config.yaml
num_hidden_layers: 18
hidden_size: 256
num_attention_heads: 8
num_key_value_heads: 1
head_dim: 32
intermediate_size: 896
vocab_size: 4231
hidden_act: "squared_relu"
norm: "rmsnorm"
norm_place: "pre"
norm_eps: 1e-05
positions: "rope"
rope_theta: 10000.0
rope_fraction: 1.0
qk_norm: false
attn_scale: 0.177
bias: "none"
tie_word_embeddings: false
parallel_block: false
init: "normal"
init_std_qkv: 0.0493
init_std_o: 0.0
init_std_up: 0.0493
init_std_down: 0.0
optimizer: "soap_variant"
learning_rate: 0.0043
lr_mult_qkv: 0.4
beta1: 0.95
beta2: 0.95
lr_head: 0.0123
max_grad_norm: 1.0
warmup_steps: 200
schedule: "wsd"
decay_fraction: 0.468
decay_shape: "linear"
final_lr_fraction: 0.0
batch_tokens: 262144
max_seq_len: 256
doc_mask: true
train_tokens: 815000000
max_steps: 3109
dataset: "wikipedia_en"
Each number is 128 + 24 x the weight over its row's rms, rounded and kept within 0 to 255. Layers, rows and columns count from 0. The size above them is the row's rms in percent of the matrix's.

# layer 7 MLP down (transposed), 896x256, rms 0.136, rows 448-474, columns 128-255
size [102  93 102  94 100 108 100 100 102 111  91  97  95  88  96 105 109  99  99 104 100 100 107 104 107  94 101]
[[111  88 117  77 168 149 104 141 107  95 154 107 166 127 150 108 158 119 143 119 134 129  93 117 118 149 148 132  99 117 148 125 124 124 131 100  96 119 135  98 115 119 135 143  98  91 149 149 118 133 137 135 144  78 137 159 156 117 121 124  75 181 154 156 124 114 101  96 137  89 156 115 117 101 117 167 144 130 169 123 102 140 149 138 142 198 120 100 118 124 141 181 119 108 102 132 144  87 113 115  94 133 104 140 128 161 135  97 153 131 143 128 130 111 135  93 133 150  96 150  92 147 109  90 147 132  83  99]
 [129 113 156 153 133  62 125 121 133 130 154 114 132  90 110 131 101 101 112 121 127 125 135  86 165 159  89 171 142 154 135 153 139 146 162 141 162 115 115 123 179 177 122  89 113 130  97 105 139 159 118  96 165 136 109 136 148 131 137 165  66  98 101 163 123 160 104 126 125 156 128 111 152 117 125 138 112 112 130 112 198 143 141 154 104 134 170 115 124 120 108 105 134 122 138 105 111 123 125 130 143 170 108 107 135 155 106 161 117 136 129 149  94 154  99 109  64  99 134 128 144 121 144 106 122 117  64 124]
 [123 135 111 130 114  95 141 129 185 117 173 143 112  81 174 135 135 145 135  93 116 138  76 155 159 125 138  82 136 137 164 132 138 148 136 110 116 144 117 154 192 133 138 126 159 169 119  85 138 104 118  91 120 124 167 144 129 112 127 144  87  98 125 125  69 112 103 118 120 151 101 153 120 125 120 112 132  63 165 183 150 142 142 145 136 136 128 150 126 133 180 139 120 132 132 133 127 122  83 146 112  77 132 134 145 129 121 136 122  89 120 109 104 135 108 150  93  85 131 148 130 111  86 117  98 125 149 109]
 [186 137 132 122 141 105 111  96  79 160 110 100 117 142 126 115  87 157 148 133 106 149 101 170  88 156 138 148 162  85  99 126 125 116  81  98 117 120 127  64  82 140 108 126 129 107 150 131 129 141 131 135 149 147 154 146 106 156 166 123 140 150 144  67  95 124 125 159 143 145 123 159 118 155 127 100 130  75 140 166 145 131 147 122 105 143 133  98  89 152 142  81 124 119  85 100 133 116 136 149  86 107 156 131 130 140 104 128 129 116 131  99 138 113 106 120 100 103 129 128 148 126 133 120 136 149 149 122]
 [103 146 151 125 113 124 170 161 106 136 131 138 154 103 127 126 127 160 110 161 138 162 110 130 169 104 111 122 119  92 106 113  90  82 118  93 141  99  99 160 205 173  99 122 159 152 132 161 166 126 139 158 111 142 118 125 126 128 141 120 154 112 127 116 147 114 101 141 115 154 148 170 121 129 115 130 150 155 116 177 136 112 163 128 134 110 109 107 121 100 130 119 105 113  98 103 189 107  96 180 122 113 134 145 184 176 111 122 165 108  96 104 156  88 101 124  84 118 126 136 109  99 128 114 116  87 158 145]
 [152 136 120  84 108 113 120 117 125  75 153 117 163 134 133 145  95 145 134 130 143 114 135 138 133  94  98 135 149 136 132 122 147 131 130  82  96  73 107  96 141  73  82 100 160 117 123 125 133 125 162 105 109  87 122 120 169 142 127 115 120 115 142 144 129 117 110 169 152 113 129 126 127 130 133 112 149 149 118 145 154  90 147 133 140 143 126  83 134 148  88 112  93 116 153 147 135 115 145  82 142 140 117 150 100 111 116 132 170 162 130 153 151 141 179 101  98 155 121 123 125 119 111 106 119 185 129 153]
 [131 168 108  99 140 129 159 124 112 177  72 148 125 108 126  85 124 139  93 174 104 109 148 129  50  97 137 129  99 164  95 133 152 122 115 167 143 139 100 130 110 114 105 123 141 157 127 117  97 116 109 123 133 122 162 107 120 190 146 128 190 145 148  94 135 138 128 135 127 132 127 146 140 155 132 113 147  97 132 132 142 130 130 149 141  96 147 114  69 106 158 143 134 183 132 145  65 146 119 147 112 156 148 137 132 104 115 136 144 129 160 143 126 118 114  93 131  91 129 111 134 101 107 139 107 180 154 127]
 [127 140 138  88 129  97 111 121 102 115 138  90 142 132 133 141 100 121 142  97 121 160 131  81 127 134 117  71 115  97 124 126 125 135 154  59 143 109  95 140 148 113 118 131 188 108 177 132 147 109 172 101 114 147 149  93 105  89 123 140 108 123 178 161 195 130 134 137 147 107 127 145 125 136 155 134 147 153 146 109 105 124 143 142 164  90 147  91 172 136 123 123 158 112 155 106  59 135 180 105  97 129 120 135 157 145 127 109 120 140 112  90 119  86 136 154 116 122 106 113 112 135 119 133 110 107 128 133]
 [140 142  98 106 115 134 117  74 105 115 170 103 179 131 133 111 122  94 109 117 141 139  91 147 137 124 139 130 122 129 143 115 146 119  87  98  96 153 101 126 113 146 139 152 137 155 140 158 106 115  85  50 121 127 138 133 129 148 154 111 123  94 118 139 134 142 117 143 138  78 123 134 141 166  97 169 103 121  85  94 132 128 131 106 140 140 138  87  60 138 176 132 125  94 109 168 130 128 108 120 140 168 148 164 167 159 140 131 134 100 118 134 151 103 103 115 164 154 155 123 143 151 107 103 128 115 145 123]
 [116 134 185 123 109 151 168 131 134 106 152 125  82 147 122 156  77 127 123 102 135 122 119 162 144 161 160 118 121 161 122 121 138 127 175 124 136 147 119 104 120 127 140 132  93 121 112 160 117 126 118 123 175 123 116 133 135 106 121 156  98 132 121 168 112 128 145 125 135 115 170 103 111  98 139 100 139 139 130 120 115  91 121 120 149 134 100 132 164 159 148 119 131 161 103 132 122 156 139 117  94 104 104 118 123 131 134 129 122 156 124 147 129 164 117 133 166 121 112 157 132 174 144 141 147 107 132 102]
 [107 142 156  98 128 154 119 111 146 130 122 115 128  87 113 123 137  94 138 101 124 101 159 142 121 124 131 174 105 110 154 139  89 160 114 127 107 185 121 149 154  90 133 120 125 134 133 142 126 164 136 134 132  88 100 117 119  89 102 131 182 104 114 166 125  90 115 144  86 121 124 119 139  89  75 100 115 121 143 106 166 101 109 140 127 108 101 124 124 127 110 154 151 152 125 168  99 105 172 106 134 166 141 126 135 151 126 137 109 115 155 157  86 141 135 116 137 146 100 138  98 143 119 124 170 113 111 128]
 [109 137 162 111 109 136 132 155 116 103 110  94 157 136  81 138 130 116  79 141 103 122 107 131 130 133 136 146 136 116 158 145  77 131 148 135 137 183 108 127 119 152 114 126 121  99 141 140 147 159 131 149 123 109 129  95 162 103 149 158  99 110 127 116 160 136 133  87  96 105 126 136 138 129 139 133 136  98 118 159  90 141 126  98 143  94 102  53 142  93 111 117 144 137 131 111 118 142 115 148  73 137 108 117 121 121 113  98 133 105 127 144 122 113 153 162 128 135 178 119 157 117 165 120 117 142 182  85]
 [122 152 117 121  98  97 139 125 147 164 110 137 142 123 128 125 132 143 116 152 125 144 133 131  92 134 175 129 134 134 130 140 107 142 132 142 147 143  90 124 187 117 128 200 143 151 154  97 129 106 123  95 121 104 138 131 102 131 104 109 127 116 137 125  79 156 105 154 148  98 142 147 112 141 106 100 147 136 130 100 130 128 124 120 107 109 143 121  84  84 186  89 118 134 125 154 144 166 121 158 118 136  87 125 114 147 122 100 147 170 147 139 155 100 127 114 141 116 111 149 115 145 120  80 131 133 169 126]
 [147 121  80 100 107 132 118  92 143 134 146 161 139  93 132  60 114 103  94 163 118 126 111 119 123 143 167 154  88 156 100 154 141 148  87 125 188 151 128 158 127 139 154 168 161 131 121 126 146 146 104 125 168 117  97 114 155 133 126  85 131 123 131 145  97 124 184 142 124 103 136 141 137 120 138  95 117 138 105 141 129 123 116 115 141 121 155  70 130 134 162 123  83 135 131 157 138 113 130 151 131 127  95 136 135 169  98 141 101 104 164 130 137 172 120 118 139 125 127 105 132 121 171 102 111 113 123 122]
 [159 107 165 113 129 130 114 165 155 111 127 152 132 123  86 115 110 117 160 170 118 169 112 118 121 141 125 116 142 147 154 148 135 148  94 155 122 164 128 164 123 143 161 142 127 151 106 164 131 124 131 120 148 152 107  96 104 161 129 140 118 165 149 151 118 133 117 173 164 134 142 134  90 109 136  78 101 147 106 122 117 155 142 108 203 110 115 115 111 131 161 132 139 155 158 115 153 107 133 121 169 111 123  91 115 140 115 105 179 111 158 192 124 153  70 118  82 125 122 135 141 109 135 150 110 117 118 141]
 [152 129 190 148 116 111  86 152 100  98 125 146 125 170  99 129  73 135 136 144 118 144 127 130  96 144 109 114 137 146 127 111 115 132 139 153 148 118 111 118 141 133 141 153 127 118 120 116 162 151 124 105 118 131 130 110 126 120 111 147 156 142 112  75 114 119 155 129 137 114 145 126  74 144 122 167  89 128 101 136 136 112 141 156 152  99  92 111 152 193 121 169 120 142 105  94 188 123 137 142 116  90 101 100 121  89 167 157 126 104 152 163  95 126 119 103 101  88 116 111 116 104 144 146  89 170 109 111]
 [121 132 156 155 145 152 164 110 138  98 158 158 131 118 108 133 135  81 118 150 144 119 146 121 123 132 162 108 125 140 102 119 104 137 140 124 104 161 108  96 111 162 145 131 104 123 135  82 144 117 158 161 125 147 165 164  72 150 125  93 130 123 184 140  91 118 122 175 132 102 110 135 140 143 155 110 129 128  78 112 102  84 146 104 108 128 170 134 108 117 136 146 110 150 149 137 140 127 164 115  89  79 135 129 139 137 128 119  82 135 163 113 101 112 158 171 124 163  82 146  89 149 204 134 126 124 126 145]
 [ 77 165 130 110 163 128 153 125 114 146 133 127 107 105 126  95 151  91  84 131 132 184 173 124 149 102 129 107 139 146  95 141 106 200 133 160 161 129 154 163 117 138 105 164 103 107 129  86 130  86 127  98 125 139 131 156 128 124 145 140 160 154  99 131 131 138 120 110 152 123 115 136 137 128 144 113 125 150 170 192  96 135 104 150 168 143 119 123 133 157 122 126 136 137 153 152 113 156 138 119 127 137 153 135 136 177 152 151 102 134  78 161 142 124 163 156 184 126 100 147 134 161 117 150 116 100 121  97]
 [114 135 128 125  82  96 143 118 137 113 109 150 118 129 175 114  91  79 142 160 155 142 129 139 113 175 118 104 137 139 156 105 180 108 134 107 148  93 147 175 174 130  79 115 137 157 114 107 113  96 128 111 128 147 139 120 118 104 138 147 128 105 107 107 113 106 129 127 131 125 139 122 124  88 100 166 110  86 163 158 114 126 115  96 119 122 146 102 135 139 128  84 133  97 139 145 141  89 118 175 169 152 145 105 156 121 128 142  77 138  59 124 143  59  93 131 159 115 131 143 144  81 122 148 134 148 144 149]
 [106 146  95 169 161 132 170 104 101 123 161 115 127 138 141 160 163 125 106  91 158 107  84 118  95 147 119 105 131 144 118 131 103 158 110 173 122  90 141  97 125 139 129 140 134 128 133 129 107 135 131 128 152  66 143 176 103 141 145 162 164  99 157 125 162 136 159 112 127 113 141 139 156  88 103 109 163 134 143 143 169 118 133  72 114 151 161 138 152 105  90 159 132  86 102 137 153 152 127 132  90 166 118  96 166 157 133 147  96 111 131 107  97 141 172 118 168 145 163 155  91 134 164 125 121 149 140 108]
 [143 127  94 125 101 114 171 127 115 129  86 135 123  88 118 136 111 131 147 183 156 177 129 127 101 110 132  83 113  94  92 146 154 127  93 119 156 117  97 137 149 138 116 136 151 121 100  75 111 125 121 147 152 154 100 132 144 143 127 114  96 115 145 118  97  85 108 117 124 119 148 121 116 145 139 162  95 128 122 148 168 138 110 141 159 188 153 107 161 190  96 110 169 132 106 109  91 100 146 139 104 166 134 112 142 131 157 174  95 125 128 137 172 196 112  94 120 119 143 139 118 122 153  93 135 131 122 126]
 [123 188 115 118  98 122 118  99  91 136 123 136 138  99 144 155 109 179  90 128 174 120 129 140  97 101  90 133 132 124 162 132 108 112  99 145 119 127 158  60 150 104 120 134 120 182 166 110  92 117 108 147 127 115 173 147 143  98  89 155 130 109 131 138 128 117 152 148 123 114 148  99 116 186 127 148  96 151  94 167 131 135 143 136 164 132 141 111 113 100 107 117 127  92 121 156 118 135 100 123  72  94 138  97 154 107 125 125 108 158 120 107 143 169 110 148 126 148 108 102 115 145 165 122 107 113 152 180]
 [119 127  98 157  95 130 150 130 134 121 171 157 138 124 138 153 135 153 156 161 103 141 149 125 125 133 159 151 140 136 112 131 135  72 126 152 117 135 123 102 105 115 116 176 126 115 135 151  92 124 141 129 118 158 127 106 158 124 123 138 116 118 146 130 132 172 134 179 120 118 151 146 117 117 180 199 107 112 129 107 108 132 155  95 106 115 138  95  97 152 124 108 122 134 202 142 132 131  80  89 115 124 103 116  97 118 128 152 113  73 131 137 111 111 141  92 179 155 125 132  92 118 132 133 152 135 119 143]
 [159 144 169 119  90  97  88 162 161 144 176 115 136 139 128 142 111 106 116 123 154 115 153 111 116  98 154 143 128  91 183 173 102 153 103 131 112 134 155 134 138 115 140 123 177  82 146 134 133 174  80 119 139  80 117 128  80 119  99  83 109 114 121 118 134 124 124 126 126 131 178 155 186 184  98 155 125 159 117 134 125 123 165 118 138 125 140 132  87 132 125 123 152 150 112 151  91 128 155 142 132 115 166 127 115 105 117 122 140 136 135 122 129 126 132 104 140  96 126  96 126 129 104 130 140 127 147 139]
 [145 112  78 149 140 105 150 112 122 158 103 130 139 114  94 103 135 103 101 137 155 131 130 131 111 129 108 104 125 140 179 135 104 145 125 119 139 175  88 125 178 110  90  90 102 117  93  82 112 146 141 154 159 156 113 112 140 150  88 101  96 102 133 117 104 156  98 142 151 143 134 143 144 115 152 125 131 105 167 133 150 131 105 128 148  74 164 103 130 116  94 119 171  93 112 165 160 139 155 135 130 128 121 113 106 136 148 122 130 123 140 134 179 143  95 110 144 126 124 146  70 129 104 135 135 115  93 139]
 [126 149 150  75 130 139 145 132 159 122  89 165 146 135 149 129 134  96 135 118 131 136 100 153 159 173 147 179  94 117 177 124 140 132 148 144 118 109 116  79 160 161 127 110 129 147 124 147 111 149 125 147 151 153 140 157 192 122 147 161 163 157 118 152 155 125 119 127 141 113 138 158 156 117 129 122  90 166 154 140 118 168 135  99 143 123 146 100 146  61 138 107 128 143  90 140 155 122 139 144 103 123 133 137 143 134 147  90 113 106 147 154 118 164 150 129 116 107 134 126 131  91 141 143 159  93  84 149]
 [141 133 128 150 103 147 119 111 126 141  77 104 117 154 103 161 102 108 101 111 124 106 118 152  87 159 136 125 108  92 134 152 135 161 154 114 154 142 150 150 143  96  78 152 129 147 128 131 107 144 131 130 123 147 126 129 101  58 128  73 146 111 127 132 125 134 111 129 153 112 139 134 124 183 128 106 141 138 118 135 136 116 154 135 120 119 101 120 114  78 146 141 103 120 115 115 124  99 113 110 133 143 111 135 109 115 136 128 108 140 116  79  99  95 142 149 121 120 102 136 135 137  99 108 172 182 124 130]]
# layer 7 MLP up, 896x256, rms 0.14, rows 449-475, columns 128-255
size [100 103 106 101 100  95  99 100 122 100  99 101 106  93 100 108 111 104  99  90 100 105  94 107  92  96  92]
[[149 153 155 163 146 103 148 165  81 134 145 117 144 135 134 146 103 118 172 100 106 162 150 129 127 153 151 110  99 114 156 144 122  76 127 148 112 103 165 132 113 102 194  96 122 133 104 171 130  92 117 137 124 145  97 136 131 148 132  82 137 117 125 110 146 130 123 181 123 103 147  89 152 125 116 111 110 148 150  92 127 102 143  84 131 151 118 125 179 128 112 143 124  67 149  61 166 117 114  79 134 114 146  91 121 121 117 136 103 142 139  91  96 104 136  89 155 139 143 156 164 135  95  75 146 171  82 121]
 [116 125 168 130 144 107 144 117 143 132 152 138 136 125 120 107 152 120 153 159 152 114 182 135 133  95 152  90 142 133 175 171 128 115 112  92 113 119 127 118 111 134 129 134 111 140 120 172  89 116 119 153 111 138 147 160 127 148 128 105 128 141 118 138 125 141 130  88 144 145 123  73 119 111 150 142 156 141 109 141 141 104 114 110  84 121 105 151 156 183 156 102 115 103 129 130  92 144 134 109 118 141 145 115 112 123 140 143 146 188  72 108 132 128 148 110 115 148  89  84 115 106 117 118 147 138 123 156]
 [114 138 126 139 129 152 106 111 138 165 111  95 156 160 180 102 108 176 112 134 128 103 175 116 112 101 103 120 175 141 135 101 144 131  93 162 118 130 150 122  65 102 172 143 128 176 136 161 124 120 149 149 101 166 121  65 133 114 139 148 126 154 152  61 131 152 168 120 132 114 169 140 123 177 147  94 133 147 138 115 161 154 170 102 117 157 157 133 162 134 133 178 155 143 104 118 123 129 166 113 158 108 147  60 143  89 104 145 125 121 139  99 108 133 157 116  90 139 146 163 124 147 126 159 114 131  79 116]
 [148 158 132  94 174 132 135 168 107 158 136 125  98 124 139 136 119  97 117 127 146 124 170 133  96 127 166 106 162 176 147 142 157 145 121 122 154 162 146 155 126 121 151 156 122 136 142  95 142  83 155 138  81 136  91 106 137 108 127 107 149 121 144 165 127 119  99 124 136 105 145 104 153 117  83 161 114  96 185  91 124 130 102 133 152 123 134 122  67 122 102 163 117 124 154 116 136 115  90 145 150 117 132 111 123 128 136 116 132 109 116 147 139  85 126 157 169 141 158 151 139 143  97 137 158 164  83 161]
 [106 180 169 123 149 123 113  96  84 132 120 121 135 144 152 130  82 140 125 139 123 146 128 125 121 120 102 158 172 112 120 117 120 176 129 170  80 151  93 123 116 107 132 133 147 100 112 161 135 159 151 122 138 120 100 112 126  92 126 121 123 136 154  98 145 132 153 133 116 159 144  95 151 117 137 186 145 126 167 124 118 105 163 107 130 146 135 163 122 145 105 101 143 120 136 123 129 130 149 122 138 128 169 106 129 150 141 135 139 196 171 159  98 136 116 122 149 122 108 155 149 138 142 126 160 126 132 137]
 [157 120 130 125 148 122 146 128 129 116 192  88 142 110 119 147 155 101 123 138 129 166 158  90 161 201  98 108 178  93 152 125 118  57 171  54  96 108 135 148 118 151 108 104 119 124 119 130 160 166 151 135 146 124  97 125 160 119 157 126 129 109 140 131 115  97 153 143 140 103  92 135 140 105  97 116 109  95 107 130 153 160 111 108 128 154 135 152 138 154  62 107 137 123 132  96 145 111 177 101 141  91 117 146 132 152 135 114 115  97 145 126 106 164 138  81 130 118  98 105 168 180  94 130 154 110  93 137]
 [102  93 139 104 108 115 126 143 133 173 144  83 135 119 143 118 100 106 112 124 104  94 117 126 154 130 167 170 130 126 143 142 134 131 130  98 103 111 116 126 126 158  96 138  53 121  88 129 122 126 151 144 118 154 141 143 159 173 138 108 134 119  99 120 144  91 128 125 157  89 135 104 149 123 115 174  97 124 155 110 122 145 119 135 104 147  78 144 146 129 127 112 129 127 131 102 188 160 120 126 112 155 133 107 101 144  72 131 149 131 135 154 163 144 140 115 108 107 173 134 112 105 127 122 139 184 138 135]
 [108 107 127 160 142 132 127 186 129  96  99 148 139 106 140 137 108 134 100 120 128 150 136 127 143 112  92 140 104 134  94  97 105 123 135 128 128 124 111 113 114 154 122 140 142 154 107 155 122 143 140 134  96 117 103 117 141 117  85 136  78 137 218 149  98 106 142 151 194 113 110 141 112 121  91  95 107 126 107 153 134 147 124 157  89 139 153 134 116  96 119 119 132 123 147 156 128 162 122  98 172  85 111 173  96 122 127 127 134 132 163 112 133 163 136 100 145 161  81 170 159 115 144 142 111 149  97 166]
 [ 89 125 104 156 145 121 107 119 153 123 168  82 118 150 143 104 112  92 123 120  83 153 111 112 171  93  95 120 139 121 133 139 123 139 146  58  97 151 123  90 128 138 142 143 145  98 188 133 159 161 182 151 146 115 102 101 119 132 148 148 178 107 166 124 111 122  99 130 140 149 141 158 150 139 150 133 119 101 129 142 136 129 113 131 133 106  99 145 141 112 126 108 145 127 158  97 140 147 109 150 113 149 119 125 129 146 142  99 127  69 125 122 114 146 153 142 157 177  99 102 117 167 130 112 130 142 113 114]
 [105 113 135 153 175 105 119 114 173  97 111 147 141 175 140 160 144 126 160 149 114 135 145 109 109 114 108 132 114 121 145 139 134 119 186 124 132 138 142  58 205 110 121 117 116 170 151 133 131 106 106 123 116  97 154 119 137 145 147  98 131 111 158 110 158 188 129 117 121 114 181  97 125 123 142 102 152 112 112 137 116 127 141 111 115 109  88 110 102 113 140 120 126 103 131  95  75 140 143 124 129 109 126 126 108 126 124 131 122 148 118 105 178 115  88  91 135 126 148 143 114 122 114 109 110 124 127 204]
 [161 141 125 120 121 150 122 180 144 151 140 153  66 141 122 144 131 193 135 118 121 126 137 141 119 132 135 145 140 148 123  99  83 102  97 128 167 141 106 141 129 115 179 129 181 133 131 109 110 155  88 150  91  86 130 137 106 122 117  95 136 139 177  92 107 100 125 118 129 106 151  97 137 137 133 136 101 131  86 124 147 164 160 130 136 141 165 141 109 158 142 122  96 117 162 114 134 145 142 112  65  93 132 178 130 140  98 146 108 148 122 144 139 142 101 113 125 150 116 171 124 107  85 141 137  89 102 127]
 [145 142 146 125 136 151  82  99 124 130 152 165 130 106 141 109 136 148 164 161 117  95 139  83 118 137 129  98 158 148 142 109 137 119 146 123 112 132 176 167 121  74 145 128 147 153 175 167 125 125 111 136 154 113 114 182 118 150  97 112 158 150 174 128 165 142 140 161 102 104 146 120 149 136 143 126 153 123 120 147 163 147 114 119 101 119 133 141 127 153 122 147 162 118 176 161 119  88 129 159 116 118 102 128 134  94 142 120 102 173 122 128 119 128 122 147 119 147 183 123 142 174 114 143 140 108 178 148]
 [111 134 121 115  97 135  97 171 107 163 112 146 196  91 119 146 130 137 179 128 160 125  60 121  97 109 101  69  89 148 132 107 106 141 152 114 114 128 129  98  99 157 139 129 155 141 128 140 100 109 143 118 113 136 147 129 114 118 164 122 134 127 157 115 128 120 149 122 158 142 146 185 115  95 128 104 100 144 120 103 113  88 107 130 125 157 130 180 141 115  88 124  99 123  68 113  80 131 124 141 153 168 145 165 136  77 148 131 143 126 117 126 103 115  83 137 111 127 130 169 165 103 114 160 155 156 113 159]
 [148 119 148 127 115 137  90 101 123 144 117 174 131  99 132 125  95 170 130 169 154 116 143 144 118 126 118 136 135 112  90 119 109 132 177 151 115 150 160 117 122 145 101  67 106 117 149 111 152 104 124 112 107 144 126 144 131 109 141 112 108 147 100 171 145 130 119 137 109 147 129 107  96 176 142  98  67 130 108  79 144  94 107 104 136 157 114 128 123 119 142 103 134 103 194 116 161 137 101 133 122  80 145 165 119 127 107 128 138 120 137 129 132  88 146 111 124 109 156  81 156 122 105 129  95 111  85 119]
 [126 130 115 122  95 132 134 159 117 115 145 138 136 119 145  86  99 110 114 118  92 132 117 145 115 125 145 130 147 175 106 104  73 148 124  82 112 141 127 126 139 117 140 118 118 133 128 109 114 109 105 148 164 130 130 135 156 131 151 150 127 149 113 139 123 135 127 150 181 117 114  96 156 166 111 127 180 169 163 142 171 148 119 148 148 110 129 100 144 105 140 110 117  68  84 133  98 172 140  81 121 152 169 140 158 165 155 129 128 149 135 111  94 128 113 184 144  86 144 142 101 105 121 162 115  73 139 124]
 [108 120 129 165 170 148 183 126  92 124 162 125 146 150 145 114 151 139 147 130  98 108 131 126 151 156 136 134 122 100 124 102 166 131 120 128 101 116  98 111 125 133  87 128 128 133 140 146 108 120 138 129 153 122 152 141 114 119  84 140 131 116 114  76 138 171 121 149 102 132 152  85  92 114 195 139 125 128 111 100 105 114 179 137 123 163 138 142 149  91 174 118 141 121  90 118 128 121 148  91 174 103 106 107 151  89 148 101 119 128  92  82 171 139 171 143 180 131 132 148 166 127 144 108 118 106 105 133]
 [103 171 119  96 155 135 130 103 140 138 118 116 148 133 123 172 141  88 143 132  99 143 133 147 127 132 140 131 142 176 100 124 117 155 158 163 124 126 148 165 119 149 112 143  86  74 141 172 122 133 105 139 139 138 143 143 108 113 167 159 138 135 134  97 139 147 113 143 174 135 136 143 139 117 100 149 108 161 153  77 134 162  75 107 155 135 145 134 135 102 131 103 114 144 149 116 133  98 150 128 129 149  86 130 140 161  90 131 133  68 101 132 138  79 145 152 202  98 140 167 173 149  68 146 140 113 149 101]
 [150 119 129 131 120 119 132 135 119 137 132 130 101 128 116 102 140 129 135 133  95 164  98 128  91 117 107 117 127 121 105 163 125 128 107 134 132 104 111 111 134 151 127  67 137 116 127 140 175 142  92 133 125 144 158 142 124 123 127  97 166 121 115 136 130 107 131 124 131 117 148 131 119  99 138 145 135 131 141 121 154 144 150 102  83 118  71 152  98 167 138 148 187  69 111 181 129  96 156 111 110 145  77 111 127 133 133 165 181  99 108 166 139 109  96 141 164 134 153 139 132 142 150  85 103 122 128 134]
 [128 132 113  94  87 106  98 147 119  78 162 133 135  81 113 163  98 144 128 157 157 144 135 144 113 153 112  72 148 127 120 117 150 115 146 138 130 141 119 112 167 157 135  89 159 135 104 164 123 134 109 100 102 171 123 127 162 129 140 123 203 110 109 148 117 154 134 133 149 139 133 129 124 129 126 127 126 131 182 152 120 157  92 130 170 176 131 115 108 156  96 137 107 180  84 115 185 169 116  81 128 183  69 120 102 161  93 133 158  97 126 143 119 120 130 125 132 108 160 151 129 101 120 122  77 129 123 151]
 [163 123  88 126 122 126  95 144 123  88 178 138 125 127 132 137 113 175 124 133 130 122 138 133 161 118 136 118 153 111  61 125 156 105 164 121 193 193 197 125  85  86 156 143 105 144 130 105 167 143 106 115 116 123 133 114 134  89 121 139 119 190 118 103 120 125 144 111 134  98  79 108 158 153 127 167 133  89 132 138 156 133 102  82 134 137 139 153  97 153 123 130 109 147 111 138 138  95 115 139 115 129 125 108 147 104  86 100 126 135 183 129 113  99 149 139 141 161 139 109 173 159 128 114  80 112 111 132]
 [118 175 135 139 113 126 110 131 105 180  73 122 149 163 130 105 128  91 112 141  85  94  96 156 105  89 110 155 125 123 129 125 104 109 105 111  98  94  98 111 123 127 145 118 133 142 130 108 102 167 142 149 151 141  96 144 118 124 121 150 137 109 116 143 154 106 133 122 147 137 125 116 108 102 135 155 135 154 115 127 104 108 123 148 144  99 122 107 142 126 189 152 121 119 138 132 168 118 142  99 178 134 163 107 140 133 153 153 118 112 130 118 148 104 135 108 107 118 149 120 108  72 101 121 122  97 112 153]
 [164 148 143 126 169 150 126  96 122 154 122 160 195 131 111  92 131 146  69 111 122 133 175 116 116 139 124 108 153 134  91 124 119 111 111 144 121 124 123 103 115  81 138 102 146 141 132 136 127 141 134 146  86 114 161  97 147 147 114  92 151 159 122 157 169 128 169 143  99 135 154 153 134 154 145 155 164 133  92 123 142 155  86 133  97 139 116 114 148 132  99 115  84 175 137 133 143 116 112 133 116 108 125 128 118 130 121 109 170 136 114 156 144 118 139 134 133 148 104 121 115 126 108 138 125  93 136  86]
 [170 142 168 116 141  67 124 118 108 112 132 132 113 125 139 148 107 137 136 112 122 117 142 102 156 122  82  78 182 142  93 132  87 172 120 157 130 126 132 119 102 143 142 150 174 122  94 105 151 164 115 170 126 112 155 158 103 142 127 171 125 134 150 129 137 136 127  89 147 131 124  98 124 129 163 166 134 104 170 148 102 106 133 134 132 129 102 126 147 132  92 131 149 117 166 129 134 121 140 141 124 103 113 131 187 137 135  81 107  89 159 145 156 135 103 111 176 130 136 103 148 147 104 150 145 145 164 118]
 [140 158 150  94 123 127 150  98  84 146 125 136 144 127 165 115 137 109 164 114 118 124 149 123 146  80 137 118 134 112 168 131 133 165 100 151 105 152 151 125 146 152 112 138 123 114 152 117 129 157 116 120  94 153 128 166 115 117 124  92 102  93 107 139 146 131 135 136 159 107 115 100 133 175 169 152 116 148 103 158 108 107 133 101 122 156 123 136 124 162 126 122 135  87 162  90 143 121 179  83 111 141 117 186 136 112 143 109 128 186 131 117 124 105 169 149 119 118  83 178 121 100 141 106 146 134 171  68]
 [112 115 124 118 115 162 141 127 108 114 137  55 136 125 103 129 120 145 170 166 119 169 155 130 116 113 157  91 138 110 155 118 102 116 110 151 156 137 129 117 168  94 105 130 148 141 111 111  85 147  94 138 114 154 130 172 152 165 148 149 158 104  98 106  98 143 133 140 102 127 163 127 108 134 157 125 150 115  59 124 110  82  99 128 174  98 143 140 100 167 177 143 116 102 131 103 115 155  99 116 129 100 134 121 130 114 100 129 142 130 111 113 118 130 119 148 128 120 105 111 121 120  97 125 112  71 154 135]
 [144 119 139  74 111 162 107 112 120 139 161 128 137 162 129 140 145 117  86 154 128 183 174 101 109 107 148  82 181 182  95 121 125 126  82 154 159 133 126 123 144 139 147 123 134 122 105 127 134 121 175 128 136  88 141 143 132 141 117 161 135 122  84 114 118 126 120 102 158 126 143 123 159 118 123 105 111 172 159 155 163 148 119 128 109 125 127 146 123  94 186 132 133 161  97 124 157  91 100 106 110 116 115 105 155  87 144 149 151 112 133 136  90  92 114  98 126 121 109 134 130  86 117 129 100 118 123  80]
 [155 110 162 132 122 130  88 138 124 151 128 143 154 125 161  98 124 133 107 124 125 111 146 127  96 117  98 123 116 127 127 117 132 152 103 168 142 117 151 140 162 116 147 118 135 114 149 131 150 131  97  84 158 139 111 155 124 126 167 135 145 104 133 106 129 112 125 121 115 154  91 144 200 101 105 120 152 140  98  83 165 125  82 112 113 164 132 149 135 156  73 127 136 128 182 140 141 133 125 135  69 118 179 153 125 112 133 169 120 107 128  92 141 133 119 119 167 124 140 164 156 138 147 139 125 102 145  99]]